python train.py --num_hidden_layers=8 --hidden_size=768 --num_attention_heads=8 --num_key_value_heads=8 --head_dim=96 --intermediate_size=3072 --vocab_size=50257 --hidden_act="geglu" --norm="rmsnorm" --norm_place="pre" --norm_eps=1e-05 --positions="learned+rope" --rope_theta=23200.0 --rope_fraction=1.0 --qk_norm=false --attn_scale=0.102 --bias="none" --tie_word_embeddings=false --parallel_block=false --extras=["capped logits"] --init="trunc" --init_std_qkv=0.0245 --init_std_o=0.0305 --init_std_up=0.0351 --init_std_down=0.0351 --optimizer="adam_hyperball" --learning_rate=0.0088 --beta1=0.9 --weight_decay=0.0 --lr_head=0.00644 --max_grad_norm=2.0 --warmup_steps=343 --schedule="wsd" --decay_fraction=1.0 --decay_shape="sqrt" --final_lr_fraction=0.05 --batch_tokens=131072 --max_seq_len=1024 --doc_mask=false --train_tokens=985700000 --max_steps=7521 --dataset="wikipedia_en"
Each number is 128 + 24 x the weight over its row's rms, rounded and kept within 0 to 255. Layers, rows and columns count from 0. Numbers have three digits each. The size before them is the row's rms in percent of the matrix's.

# layer 5 MLP down (transposed), 3072x768, rms 0.0351, rows 2764-2835, columns 320-383
097:096155084119122151081127102154118130143146103150115193159125142128140149152112102090137150145137170144131139147146181125131112162150121183123147146166124125138164163117123133111128114131153110
092:103079131100130128139146143124118118159082187102128120114129118128143122136099124114130169123100131175115082138095139103168132096141136142140142151102117110133137066117098143123154144128151117
097:119124099154156114119147152120131146146162171141093162159077123142152160134122121113123140086157123101141168138078142150174119091132160103139137131101110105073128106109087120144097144134171121
106:140157119131132131103128129141095066142122094142106116106162150141155140143114141101089125139084071096109113097178119139159145105131165140132122164118117146145148129142143105148150153105144147
096:139118095116110127097059111091144102117131119146146137144121123131153135107129119146108096153108106118117168109131171155118160081177134121125138142118117150119150092149150167098164117145159125
096:107125149107103191081117117094140100151131152147153126116142157110113076088171153100129143133119127124112129150093134128172135107164101088118126131113097121113144116125108076106150092126130177
097:146113122104134161142116166179147102119148087115145140146160127135125115154111140111106146094137103131105114146119148175123161108120077127153135091150111174122193108151142127080167132132155144
100:118135133066103110174148113104123123164103122130104106108121132117102121100097123142121127134134138117118139135141132082123160101180106167166101114136150131123163131172183119156139117119113146
102:135127097117121094151142092140094092107103137132130088088196104113098095132158141109114107145114142133109115118170115139129138163115123149138146141140179137116135174122143143125167140100143099
098:153110131122146126126151123159109110157126111140131146109120130139131152133124183161144127166144166109106164138138087129162119151134107114118156108071176080107126134147128135146133151133126129
098:155140122119148148147138102147102137119110121121104104158126123091108108148137128175145115100135086098107107150119123102139104107094115078145145155109117156159159141157159100139161144114110146
091:109160138122138112124135143107120188136127164119112128124122114138149113174104119101121095113140140158128103133107108103086141146108151115118153105114107153096133129124155121115101125112100139
098:132116127139089116124151113145118139122109151140085142124185106169092115108148147143164096114144100125140099158177158138128132149090115156109152122136088117153106127141124100095157119144094122
101:151142141180125128129113140086122095136134148118124110121126164137150132165086107150144109088124154145130128101130138091101104123169093163147145142178136100107142159119110170115140131097146115
097:145140127150178153128081104126099094117136141134116119116113147097123151115168154116144112112171130110110138135126167123124159146136117130078119124157169140119141141094103126097119141137107152
103:148194157141105103124098141144085119147120130134091125145120127152139138159177144112132153139080125157169167100125107111108100159136154170146125169165098091110096112081134156134139151164147126
094:153112131186102130125152094157119115106143109136092075115131140115125139082112167102156120153130100169103074139182140114149134153120152113115137137097155128114129160135109124098127129151144133
095:101142110149104109156139146103140130121136128139118107106081150144136093113112184089146075128120174102108155135092120103143136136131156159143152161074101147142122112156148093136122125148129111
100:174105130139085169114140079103130173142112130100146091146122109161126116095140142145076138106129158152156041111096149145143125096090138127114162141132137082161113102131139148123129131121119126
096:174109130176167188092141155126160121121139129057150146121131140140116164098151146126126126126111119156123126135140089147116111142160101147176116164172081126157079130090085120097101111103127165
101:106134113165085095114143162099096114102125113152146119157118123131125100111135135088120071121167145150147141197127156144130165161119143126134103148203112122110101112055128123104117119122134149
103:113064129119100169115118115130147133096138133139107119090142103126131139138131085097144090138113124136105159101120123135177124163092135109121159096092108110135141103110113146142130132080135121
105:145111149126118157132145121125133100065118113106110122137146099103169143131110132148109114106133090131172091142106127106100143135086129079144132156148097107080159098172111172171149127119145115
101:063138152117161097148116185100171153099169118131158126153132148147135139102104105080075112117135140103109107132142153133090160126109106118117098100159120100137122125141146107111129125147136152
099:100113143175143184114134151168139151091136144074158123127097119109086157166126138114120117148152139175127103139137168125154097126149095134163099084146123169103106127124144136126109099146105103
095:167160129136115171128163114113124141064133122153131139117122109076147141126147117078160153100074149155137131121089129161135115136096131120108145115104133104117153143151144127121119153105155127
098:157158114115135131135097150120151156099088132149109105100109100159131141159177144116118131146115144138155132122114115155107136100144183104129145162088123140120143100157140105155139173119168123
098:118139133138165119117153130138120170117119108119123114105124107134093159137105134141108188141145118102116121143119167077127154143179129142097131125138123138128124162147138132142071119159105171
098:090154155169121076115088135106134122118156177140138119092123160120130155121122123146136095135154131118156150132158106164143136166123110151160121164114146096106120154151108144076152150140138108
096:154126157099100133153125149147123181133145105156168122111122107180152119137135145140184129123118132132167176171109110120065106169133137123161117155142087150124082094130119097151115081144113170
108:111140165149140088096136106106156154115141132137118145120124147169134118125116147130136155175124174129131067136174167122132145124166149116178102173135112131086130104145126130113118098104113158
105:105090162101111169131109146121143100135124130140134106148126113127102130151124090150096134144160151122167114124110173104127117150155112127193072098118121144167120104129125150117118188088128160
101:101095063154124147176142116150161130121120106152129143159124099107118091111153124171124176124113111143129125144093125118125100103109098075156108099148139129133111131154144153106129136110141070
101:137082137110149121083142122117114158153110110167164114143152147134130136138117086155142131119133127166150179109073108143143116126142137118115126151147138121146099119130111144162145174111103119
098:113154157128138130109124095161118131157156169085095162117091142098125103113133168150135146138115119105139090119095132121132101125169149148131115136136142162108110130086114085142160151135138144
103:135119139144097134104159101106131128097102109139133111181141140152087156143109104148127148100132096069126170140118124149103143124169114092169119132117151131100127120147145134139086138110141134
091:152099123143085135149139098097121154144139157163155128116112134070115132115129119110147090081099115103136174138134137120125145157170126125157111153123124156110143129150129117110130150125142138
106:118133143150155139075135150146119125129122190107136134107152122120107139133106138142093127121142095092147145146100073133153168117140130098137167100146108132130116124099108127131169158159125125
101:127146160150117142160119089152114091113109135147137185163100163147147141124147120105116139142123099071131156131141118126130110142144164159127174098138087110138110069095079125177131163109146172
101:141120173123173137134136129112148119132141093106100145167171114123168082136129114050134127125122077123107119119122142117123126161099158140078100102119114121101128129088091127126180114133161142
105:060117101108144130127125140124159119136174131160137142098083076145138154130138130128095128132093137102166134192106143122133147171115145140152098115108131170123128123117091153108120181105120156
094:096136087177131153099136122083124136111121132125164133128139119144118090133137125119079145113118149155117129116131107086085130166162105132110161173129115110079154099162103145146123122104138149
103:123120108126154136079124106098141174142152095127092154109121101126137144142132139113149159126111134124124121103117148156089115106164145095119101129163129133103126114131095151120173170093083191
102:105139126122142155132073115127110168112148118141130131128157102145109124120095123094113105099160148130106146127106109106150121132138125123125115162120120123113164183146135095134116097136140123
104:166115142080141112108149104140149109071106123158131107120175086132124136143100129146099167132144129123096145130148130163117094086122160135134113151070116132122058141108094190137115072098160122
100:098127129161160141080113146128106114114097161141133076147149138154100114099091153156127080131117121144119127080146144147129122117145117116110101131135161144122114093169129168138123122126133128
099:132121168136135124110120164126151136097148132155108143102166146181146152098146134121144117118142133127142147123128118145110160140107123101141124167148144147122130130152110105104160070119156095
104:100141097131116112116126141152134164133159112137098100107117094148129158087155115131125184097157148120079152151069139138109084120178116132135122138156131156147129112109128133098155164104094131
103:137116125122159126139159070153118121118098112155101091144135116154106161103128146128134113118132119122137147129115141131111118134165155139104142145103097118144128115121115124151128120127081134
105:141134140140127093124136108130116126156116091112137084112154125143103175136134150130119130169151131142129092095150133131134132147129146115179119118138138147138146081165133140097107141150163105
103:082151112099126133112173164132121087099140133118183150153108118178098111183129134058138142134136153167069180133100096119104084135126097100149134175152161065137141138135079109128109160141118134
098:115161090088155113107088166148110103082125186091149172085126167137130133164142082132127131116133135147132113125152117123152109113123156151142114149118164136101093170115099141121161131107128114
100:102151113121121148138106136166130116074111093166158143122144162139168121135117120127138123106120157123092148097079144139135116157168134120130142108148106108128140120120183165122143165140079063
099:146114129136113173138128149144128129109084135114126147158128128122110116134167133157171117137128131177097138130117132167115059114133141165094113138131113133112118134168145149159131147138115128
099:092128154144159104067099118132106159141135120171126102158138141099107138147081148117131157124135127086114128078085181152142119107118114129117124152118129087140143125090150154120165142143166121
103:106113134147142139102098089116135146179118115097136146113143133143118135132162130136120092104159129148154109145154144126139170154146138141128164140121140111092112114162132104127114143116127131
103:097118140111134132134091164102153119140112109164142117084137120117150091114116153096154112124129109157106100096136173131150120136140128174148153149111142108154105127106130116111129092137142122
102:092130145103082092142154160111106164135107145150166123135089179140150134113154167109086157140119129139106131121148069151126112152113126113133115101144116116123097098150133132146137111099092113
101:144076133113169161129135143119101125117099101117141099151147127125139160147130118103154141103108168126116160125122126101140116133178099143108123149101130133175110109177133121174092112107099104
101:146132174125144144111110144097142155098128121131152143077103135143132106181112103133173140152106137153151116114107117121101122146150096154129118088132137125082123109125104121132111166125176149
097:107104104142084076095117132141115140090176123168115197125137159139117140166109150130138125104138099130130092142149118143121150163126114143105080121157127101125136104110100123120151092145130121
097:136122146176114151145094141099117137145116108132129174125153145146088106050115143165096131143108149111132133113175144139123115146154136117140110109167111135167122134134121137137101131136123106
101:146095162126130129111138064116144143132094106152078122106123140105164118172154144086115133088146096098079085112144108132147100109124169140158163125091131074110149137124161129090135103143157121
092:129145173098114124128150098139137157060116123101153130158095137145112158103051146137155097120089119120135152140114163166113125134124148140103116124148176129164116125137114168107088107141136189
103:110138150092158123163149167121173111119100163153112133115132126104167091121106131201115163081121139141082094124076155141127152114173145125161151158139139138112107122130156116118161154115151110
098:120129106125146141177120188127087111125121114149168115177145129131100132125107149105139156128092086114115113147102110118128118107138111099099140147080133126110106120112164094117102138141104157
100:105125138120074105118148149146140139131106136141141112103115134165119143168131112148150135149083114147135124152156107158154092123184160140141136143133132117145097085178137114134095124117125148
101:127100114147158092156138140151131117139133138093084122083099139139150128125153099181117086092171116139132165166112175125131142155103148112168134137134117117118141132157161151128127132169140126
099:097174093083125114122167157162115114110128107127149118095117151113132143130161162122136149168112130145136168149119107135144134135125129130149127169166119110115117145086109130133180086113133072
096:134098114146110176110091089103137120120132149144136127109135129150160129108132164159101145108146104132041089156110131108136128145116151147095120105113107141096123121126147200168134074137129150
102:148106131165179154158120118123122092128128163116131148114113140145092135080157113134139138161092183166146101129163122108134066181154114087092150181146125104098122108118116160195133142121120093
105:101121083130149083053104154112117143121108110159129090154108165133119088150130132144078160130112143120126112117160115132125132088108148071133134130136145132142132141123135169078179084149127141
# layer 5 MLP gate, 3072x768, rms 0.0351, rows 2765-2835, columns 320-383
100:136111131117072167139111157114157137126114130136135158152124117109116111131128146083111106079079105114141115164105095137138131178129129104158112115111157143170114121130130127105128141135111121
100:177132142101155200106115178142127112145146071132143129101102118149167108109085125105130113081110134112121119138108098126094158138124110171139119101134135105113116166103171158102152095138086093
101:097127127059137125122108182178106109100124121131132183149126152140122135110116123117151132144156115111128119175084100128155135121129086161092112130098117134115105071111147127113147149144111133
098:133126077140132079139118102134137114145149144094129137147121126145148145108134138175119090075101155094127125125134142144146116132137119152136112139151112116168143158134128083118162136129116121
099:116134163101095102118101138143139134129152133144093109149200179156083133106132130157087111134149165092133142145137133098173092108146116135139111146087122119105093137158087104145153077095112139
100:138135113149154123171148107115120103124167108147144172117136126161107085126108184146092137119100120102136112137122137130116135109125089127145112144153113138149114111118189128125150135103143155
102:163131108118089087092124116117119090086155103127158155157136167141138100156135157101103073159101120141121082123114098135141113122123149127150156148103099142137128134159165147145150107122123127
101:130148144116122145102145140111109122145161102163152114121144167129148101143128158152149121081133132116171097159132123134100093102108117147092139136093110121152150172137138163144173143133140166
095:153077105086130114148135127174117138122115164157160151155179102137162159083064117085144160163173127128090118074096113132139053081156116150103128114123138141131142117135153128164144153139101110
100:176135140127098078127160086103134145100126117112144124170100143112113114105139176110123143129149124114138142157170152132082122070097154100158157127120170137102119137157135140125156157145107131
093:122118125116114129123109129126097058160116148124157119148132154093113147125091136125124115154111139066137127128117119189161078083130128075125148126141133152143153119167185125142187104110131109
096:096149144112109164081108115087098104147163154097164202137157093122126124127138149148149110147160113138190113079154110113131066078122086149110129103093091075104096158136113125126139139148117162
104:124088109129126132106129119175123108173117155120113152109161116146136187168136153167123102172141128108102148146163113152148115124100107147097144081142136166130181138145114118139149099146129115
094:146087162161068135155119175108123167127138120120144131153115151096103140102146130178139122145084144138094118122133134096135117107115126135139176137107117149156133111129108120158160103123118107
103:072120142140152127152105109089129130171105120148184145160168140113143132127131146134150117164126136121130113157152116134136139111106094133117132108102144172137133143112095142121176182100133118
102:130119159134102175154128096138125107154151169121109110146122134176124131145107120146122136169134100157108103124153094127130112134127170134135160149140128125133100148124119120171105164078108142
097:088137173111129116131116088100156138120148107129138122136159153149101120106106112142144144108139118148102110157159096155168115094102157130098106156157128147142080153126135090123106129138116135
100:170073125142132130138143089123082111116152164120136103164110132104095136139114160122167112116044155106137141181132121100119126125100146198144131146131106108137160150122153148154147130129120162
096:150143082166096123132151112127150151102115137092125117115177084119139150162140118135043126129159179134082103088125098115141101167127157150167140119102064147148143100112131114155122125118086127
101:138125109125136192101116117145142102115159153108172113125159151128144135126088116187105122077120155145104096146110104136177081140139118209141127137127130164111134124160136140094162105099120137
101:136078156104105099152124138099092126111138119134112142168124141140126072150140154068124123145128119118123097170141175112116151129129126093120166144164138091098124087115180108152101112112119149
105:178097112161069128126132138104170156110132089140104104119170135118136128121141158142111141126148151111123116104111127096140130089099158123095158170148112160141119177151136084151184098130171117
099:126152156135111115102109140126147100129118162169111088170140095108111133134148095117170140150067116146164104134164142158137138136113147090139125161148128121109071151183104151168129135101115106
099:095082120111182176119115099171135116140131156147138113162156116162136149141145136119149127142134144173138112142132137131125141139142123140111178139128138143145075137161099114093130117156136131
101:123112125117108165132110146156106156122145140126101152125142137150137149143134143119124125107116119140140118115110140174120088140163128162080109138129095136112107130156133160112155186148108203
094:107082118145135137152124122131143098154146154167120122167113150076100098083139119157106146112096084161166109170123141123161133127155144107131172156096117116134138093098096124137153112155106135
100:097156159124156100139136119117114063161147163120157123111100123138115147103093148153154097161152110164103077098142108124128154119090118130132105121142153164157113114154124141138116102128090120
091:141109107111142153108115157145144130108131135108086119110148105116142128134111150115097123107108155161082108115101126136118094130139116153125144125108162140134122105149103135142122120105127102
099:147124123148146177174149102111179103156162153101145106159136147110133142128131106108095121121138138098137097162157140120125095122127067140154106168107142157123089094125099106075118124122092183
106:113104102143097133115134120141142086108158135159153135183137116140150127090124148195123122045144136100106114116107111109098088100137095106118139114091155093089134116146108118159128139154107123
103:111132095117145095111135128133161162128137111140125108130124151163131122142152164169101152124152102128095125161120077138124111117117134136137137128092128086085124124105114144167126134136101141
103:130101133115131089123129066064142101157170094121157132145110152131156138140109164120155154124128115136070115140151135113149125161162149100081138101144097117112109110128102128102157122137117133
102:074128120102153120118129143151112129125150129134158175143120107117144126102122120125098157126140146121110137143128080157129094120141142141106133174123124100129121105133139135164118151147118127
097:157136129134094129096114137138177098109149104134109074146137095099129160121136144125142130131111167148104109089157115113125101171139098107132156127145103162145179088162122181147138142101121104
099:112133115094119113108087124126160120131113148155108130145093163130150085082156143137144101075124131121130105120168132175157123192134161123131119158116131112157115125102133078116101122120130147
094:111159138136180083088157165136145133111137118101080121138123140104127132162127133155087116148119167134108139138127139132094112115095136098140132159132196099123151107115112123127178148124132151
105:097139102086186129146126181142140135132162163145115129140114137095130136077140099159110199094140125104110123091105120169148091120142130169119137106150084133089101106107116117165130121178091113
101:125117095096147135100146177138131150099159104147089119117140121110148111145142160168131096157141079149120113144128098147095116133081099123139168146147125127141150166162123112174132107159118157
106:139128143131116125092143119084105104114121145166162142127159139162115137104135084157114151140140161086160115103129147164136126145167143112138143145165098127121138151116141131134153116070122090
102:103122100115147140119073141107136116111170140127138094132133140136127100121107167103108134136142124113116112162128143141097140127099109117123198154164104145130160119132167160154137100075127138
090:090113097112147148074170115113144137092141124095091072134180165131138097108139159149098124084124121114166105115116129139138091137155128146113118179087159137092160163129147130109141081144153099
103:057131149167130140127113127083118078177108148128113103145171116166145146116087111153139148123152145121143085122147102169114087129143132111120127142092149166148107114108139137121118135135143156
102:080130112174140089138106127096114104113136135148105171144110154135173143092124121155142113132151140124071114092144084161152162163113148138143120134107140133154108144122116113168114114143128134
102:073151148135157149136111119133066075191139154145180149172086107095110126086148117111159112161129116121127111119138152153124138149104095102128160127175131124093163096153112133149165145132153145
102:118114115106141165100119132149121127105144108134113141138156129155143168133118128184097157113111174138138092140114161079139130129097150113123142162137125085164113127104104152154148099141084132
102:137099110111139121134139063140142098114113158159141128133147158131104127107154110149097114124129135114085118130131112121156110099135114163107134096134132136134161135148114108134131129116149121
102:102096169103137194141093142092126132122156141147131143131123124092132131102152077076113119122133140129148112124164109138141105164123147154129141116158098123102160133106180103138169098100126151
101:076133146136097124131125129103117081140132080140127133124161180089149117118166097128154114136115102109124091119145129126154179140090131155127126133173086085077121151144100108136158139117107138
103:136113077106123171121156166127120105153144143110132160141120138190128103147103128144116140152146145150114092143153117098161110083175140123101142167147139139158093152123129116152126134166114152
100:137097142092103075135151115159138124173101159160135139170115143128169148184093133099105112153114130098096101111117088106105102155135119107127122100129066111139154112124140109111198128120127132
102:119145133101149119178112127108099114128145172154127096129110156131131121118125113111078105099114122148155101146152103170132118138096160126131117133103119144128118137103117172176114151137164171
097:134101103120152110149095121119114146125130173131172156121125124113136093106134122153135146116084167134133087130176166120141117115119139096110144166111167124172118086137130125137129123157079150
100:111140123136130138090141131124128108156155131154140131111123149163134143096109128146130137103097122116104115141114123172187134159128114105122150099145127141130153099132096142141117158095116150
100:099117122135128169152138074160132093117168182124143131139144122152112127101110143161097141112112177134129089082151114129121144148155108106127146111132141163106103112126158135181098108131076143
101:159135132093127121101126106175125140119195116133114102141130143137109132106109141106121115105106140105113146088135130139107123078117144143114147130111118150137158144134136106106161139128096105
102:089132118115163138111100135119160150127148138109148144109140107171123145136111148122115135100121135148091100133146120159091070153180101149097145141120086065134146127155100092143155088154103109
102:137139155117114136119160106135147128158174080096165151108109131133145057130100172115117148050194112140136112152124095139195085130144106154133100093117105148159161127158129107147138125089120143
096:162165169111131137082119133129216120152140097105174125117188076142150122144064128104162133120142138138099082130138153170134141182080120137091134106100123134107142133132114123078079141105129161
101:110093081131128146153150141144141129167145133130126141146124139150154138117122132171128119140127135119089111158157095159161099126129153100099175124152118111112123103131109131184098173122095126
097:112134071074109150103131130149104068118138145116145139139133122133144162167134142153149137123170110077119131132133109146159111153146135129131126125169120118094156133090113170158174128134115148
100:184118146099097142133140166142166141171143156133113135127091101147106134093171110128141119136156149090135151132133114129113115151169075105101092140147129171109143166135104146158101155122138147
099:131117144122114147131130174114135114156121137141151091144156103155113127116167132112127157118135146133078112160107082119137113103116103134116146132120121129152127141090136145129164132135112130
092:199118095103120118117116127165172130140125133137113096159129107162102126173109158095131100123136088133128137099118064114128092143133131116122148129134137103114094133143118137132135158151109140
100:111094123145158157123148126142133104110163118154099139158131133146171107170139149130149121122100131119129110195143109149159138145143128112114153150133114136172122162177142121116145140074136142
094:142118143118117170137126131109113098129139135176167153111101170140136132120142154120125115106120140096125100093146160155117133166154142124115141157107158125102139114128140123157150162115145178
101:137143115122119116109130137138122145095102123157096129109149142121166145153107126173159162118104139105147092153107122143128159145095122131144146165112077124125122165140169110138144128123184173
097:111103142122133168111117132108131140111146149162117144175121146146156102127158133124132160154131139148138115137142128125092123163136125184097140151123147100111140082137168170146142133099162121
105:141118129090095152139088099093122145129145177188112162089148131108155110087124103103121156121065152127098102083202123106174134164140141125107131108129062133105071157078111099204093138096115127
098:129081114145108120145142100115144131083101117140117099157116158148140093140139160169096142153140142136107098124140149145124096116152150109153159123115104123124133150119139170143158114102110121
108:130144155111133134109147125128158118135130117126119088151160130115156092144114142092122164100188123087094116149123119173117104118113166176125169141129111147100138134122092179164135161110139136
100:130113131120087123129141160125095104144205148103115146175127141132125153099132131132125128106135126101086092095163131137114124099123116126114132082095123151106152179148133113134152107113098111
# layer 5 MLP up, 3072x768, rms 0.0351, rows 2765-2835, columns 320-383
095:171152159076135105117090137120121163096105099131141133113122078152132107115132143151107084105116130104140128114123146145141133114180122146097146135112172138107145114114146122105115152133092105
097:125121175148133049145158106127116135123109189146130124102131149111132113182133149128122056130138115118114135130136145129111131131122162141131141141115133134131116125101118120108134136156170194
109:132138179092141148092128135163111109127154102106107128133140129138100109126114121127129136132140094119174156187126127114131126126125134121089100126097142098101126103125110105128147127152130136
094:108116137165121154114104116117099125121158159184120101110112134130101099142137087100132141077040134167090114123152151123144140115143157120184101096156156158118108134129161118129113127178092128
093:131125101112110128117118131132132146107135113086208093142128132142129146095125136075105131137126138155121126152140078157106120083141086121126121142094153138124095108096161146107128136133096158
098:152082161133105105128155091103134114132143130133130125128127098142144136109149105136139122139155090147136119029191125135143137145121151099115124126114134143102151127144108148122128132144132118
099:157111115121141124117135128145112098134157184140129113157128082133161138132157147110121156155150158172143095160112109153155096084093124179107109098125134123142104155133094180166127133099144144
102:134103140155125110110155111116158115109163109125126128125092143147146101158106168127181105136145149106138120090131137136156145129130131129166161137118142127124106147169142156116127123131161132
096:137159145168103122081135172127127126095171082110093158147130125147081162155119106144086104127117105127118127099133094147140122138095155131174132104094104125127130126112081138117162135098130115
096:142113145102114136104095129121145100138158150112121119095121144166120137131205133118157194109123115172139139160151159143111113111140136159141124134157146127169070140127106107136181115149106112
090:105105144080099099167069089136131155137101136151095189144092138127051111116099145145109144142123120126160118166130113120166158125096100140155119086130104128115142131120137109136106119126156132
097:070086100127181153144125123120132089115092113122141136136150156176137154097124114111124099134130148140143120149156146154085100083128087094136149156091123133124091101087181100141134146156119118
098:110117137119106138122181104139158131128096143115118171146142121138116141178183135116091104166164097108115153150134126123125100151105183166116102152105181125108109131144170155127131129069145097
095:104127139127118141140122184119145129120113078078132165149128129162111125136115127102074149129119145145132141119094086146124124115116133105165115116126126109146121101110136088138125160145147137
103:145151163134112156103133152127145146143120094147164135108167162137123134153055114115089160118139157162138150134156127107153153145138141127128131078122103167092169129117123112119085075120138097
102:155122132129164120134144117148074115147171122146120148108103151089144154160139110144116124144108140134126109127136140124082108128161154109116140140142126158112129140131149182137126139125116104
093:142123083118082114158067174127110107118101134103135155135090111108089129147158152151117162127107098154116138113115104104115144164132130147123122094133138133136172157119139127135121165131139118
099:114090129139157136134153109115102161137135110154172144147157115126116126117130108100132126138145121070134096128110183145106091130104118128109139122158102158121145172098102126125151132125113111
098:127137136116103117122103160123152128140134147130137128131148139125102121078103139134135153178100097141183144111183153134117124129119094099145143072156105139114104147107148164105103145116152140
102:118113168138145146118073127142153167122126125129113084166149124095151131144132133158150140125095168140116117107157062130152095129157136132133136123117132174125102172112092092085101118156113133
104:124135095114083122119106142111139146089138089130122130094158099097140131142158195158099138138110112125202137133110146103102129097149108129147141119127102129151106133048119157124112132147141150
104:172107096120100125111109167142178121126138133118124105120133151152145088065123120141107112122138115089093145100148116108142102127195152124108105113115159103139134138148114151152139092154138151
103:109119132080140167106120124144173138113139134142131124091164099086074124109102084117135126094120121143128128176112166128110140106115158128106161140127144101129144179131117125155139102146131093
099:105146156131152151123120114126155136124119142124117118121163145140103133114158149149159127136129123109094117118134077151116110147136176148133165135111167144063137163158156168165141157120102163
099:119181100141100100145165145110119099097080127134113148094121147144090115142110161100131127125144122111116151115137133141116172131142125102162111089116147190145126143106074131144140101103113109
097:173094159124132173140129093139159131123154079101152118144146121102132157151153095151129134133145112120131116085164112207144195130130115133138132154099136205127148145115123165148136100138122111
095:122134146136118132110134116118164132172156116175126100195111123137127116128136120136128125121159133094107134118149144114162107101147135125123139114094139129152120100149135077104146132144126095
095:135168128110095161116144103118156127143102100135123158123125154121106118145143120127129095136139099133101148152095164139116160087124164123113154130137107117116156137151071116097120069114126154
095:117086154118127108088109114109087130148104106084153174140137143132161156116108096121112143127132155118167129168120147139119111146127108146136166119099143171128128101105182125091110152116125090
109:138148147085132116118132167171104147159077142138103106095100131114160143104134124145159193137167101156158130138135128151137121137113093168125098122185113121089133112148132193057129159152137134
104:115097187138079111147145121134097117117152113154127099127146118102136179110128141088138135110144127093096127147117106114132152092120102151119107109126147102096132143113128165141135145154153139
104:107126116152143127132170117101152100129153155082136119084151116104101104138118106127115078135101147103147106115129136158153140133154132116127195100099140134110118161157101099088117161132131093
101:195108098146162187142136132076142156145108079115106176124099148125171117110126110114135122154118135082117131130131131137135150145148135083143125115139113121106118127129160151107095133107140118
104:156122165101105107127135129141155082099151118107112053112141063108135150111138108114135120094113126134122149104152138105136105091132145148142146173089112162142136064107093117167150181090123122
101:157083136118132096123118143114119097152113126141154132148095142115157139084103114129106133135089149105150129141140103149097117164135171094065171104119126093174098074157138159106142139093104132
089:087131109100135113118104128135150130144099117138093114136094119147110081131099144165103158151147157161122130103113146152168144123122149113129147166147183147134114113084117131127107150131092141
106:138168131110116130124117132151134112110146105098111141138131090136059119140104092077134128144066132135101162135127110108134138143116126108113112087101110185107101112158121123160149131113177149
098:098132096128095153128132149088084158052154144125166111104136153117170155163127180158107098118105111127165126135151153099121145125136115171114153188104184146154140129095158135151175076149150193
100:108159105157117130066171124131133108154122154119102120116139183108153066141191171118126080136089121129131115096129118138142125112114132092154156099132155155147150100147133131154174156158111112
104:145099119138115069112118160133122133164112107160155156095138131184112175087153151097150187140133104116142152145144099126124160121178105160108128118120160151151156106162114133090120148091118109
094:121119125110152177118121123107145108114126132143093110103149129114101106122140124113136137165140143101136115117069148125083201132110178101096116099094108125150113171110180128135082158100143136
101:116162126111132105132136139144106130139118147144132106114105120144101116104155102130120134132133134142102145162137108119120125119122126103111149144142157132126164156119125152158129124128141105
101:120076098103183116092159105151114169128162135120137163097099131142110104146125120133121105144145113137125116174111173142094147108171131184157072134131165159107127149073075093089112127120116140
102:136137119133152146087093133157139146140128138174152091152088129174105184117137149135105154153170132130123105114128102097161132126161102138161119122134182128109158106091146136132059118162159124
100:098151103106123164129099167181180101116120129163122150117092144129122164126129132139093121160089103136095144101139081108129104077139162099101153131140132143153122110133091107118162146106126131
099:137111118066136115149124142120110111151111097116122136167129144142145101122118146111098144110130186097092160071113123132138130121164142143122117171114135123141159108113177125133152115088131110
103:098111141112137146136131106148088116130125121143108170127151109117129164129110132121103131140146153126105125131089104074136095126101096122110118097119104123132123099088107157111126102144097138
102:117167145106129106136141159097075160112144138155111125158149165104120130079150141162118080144106111144127118123120143151141132150139092128085068079117132163142076125184092141141171129148139131
106:152114109116122100096138120108139123109110099148127100132175158127176094114100158145156124127169122112147130123106160113149159130100102138160147117112096157134149143122141149132133149120124126
103:107167165113120124109117143121128123104120154101170146158086151184125089095143128135125142125102138121100143136171165100145130134154128120122052092143131115086105127105129091155103166174122125
099:117124168114087146120153159120129139096104126110131067099131111114127132126102157187124163105114126138089156078111140160146119141122126118128135127113129133136150133128121137111167144119119096
100:126131115116160119176113125149119127125151143162144170097144118064101091065149120137181145104129170154142125120106195114123135102148117101126126152120145137101098105143106138124108097189073150
105:095103134137102082102155141107128119154135113103110151105088102139098163125138124148133103137139152117134107120158129147129125103080158161138080127125127130152116098166116148129136148167145126
099:180149109162125078123113151090186190124153114122109149069141189171086088127120137118110066184141115111131142125124171161172131118125132114128119125119111158120140082129176113134117157140132120
101:169118127132137095095121101128130100145146136089106101138114105107110101178164103107155111115158122085144128117103143157127157171108112162170119169137103084133104099141106149119121166103104168
103:124143145128146143128090147152171128105120149113143106091101138133108113148155150119094122073104121123130143121126181154128143098081123118146124106132170135120126179127177107138171157137152099
103:102123087105107111137096151145149161151120129128140132114149123124143153106115078127125148136106158109139147104158121133123103122097167096138140114114100117144132155090153150111136132118089143
101:096149118154076122164112186114170126110080158155091096138151069133137136118135099109096142078116132151152136145113151144116130156112111128148119133114137163146169107135141125162125154103096099
103:113146098102136121105121104145097124117128110109123102191138096131178134136102160162144108107089137100118149175102113093188099098160170143115124137147091156133135103117110110160124166086103112
097:151093130153090135112069106138118097175119146152132185155129147138136146137104151163139134124090150123142115153155118137167132156120151149160139099160184154140093168144153129175132071098107112
096:125124147154165179129158172186101168168154126127153136126105114095136136173116098099165093156107114171123117083089121142080105129123101160149136135123158136154132118148161095121114129115106135
100:113140126125113126185125124130127139165107104172119154146128124090166160137158153107153086155110194164158112155098167123143147091106133108141140171133140106155108138127164164128149138072160168
090:129120091099132150127109144130102087125163115148122179114115124154141128138098177110113182124126116119129115079115163097184129101152101074087094153150136071137132132090132121165140117187106132
101:141137126119154114079175094145120084124112143104124144159154133137143121129167135135105128125137116133104131121150136155138120147106114139109152148136098121160133142144134168134135144110109125
097:076111105128126107104134112168123167093140137129132112135096130113123128123122115136112123086073125125089126106151159148124139109089143134080141087155108129152116166111093123080182113139143106
099:126135070117147169100140134132087130144148168110108120158136101117125148161106144182155106131121180171127120131151129141100130175165156119116114130127145130117115125148146130113102173088138116
096:140150101100096135121100149162112128154125118130103136136119115180107152161153102112140125122162157109115141118101135151134130102135113134141134130161121153131125132094141153133142139099135128
099:117125093117161126153108149120140138147132124145138171129167148133094177147127129132129145174155140098166127125137072184127132121169183099111149078085101147132129092127102097135108096144099132
095:172167169117130142155121141114107115165155130159130125124155088137093135120099133145148097143083113123096097121127108088169163192126142139139113112120159161122146125109149119138141139137123183
109:147154084114131063140119134102118140123139173112133103111120167130108143151144132146122133162087155179135101144148134125157113108133147130122109116166119124138109127127105125144111134143108081
110:126152103134135199120113121092113158120105132159119087091138172157144115148117137126157140173102141116144095161149120156106149109108112156138132190139118105145160159111130124129135090125119160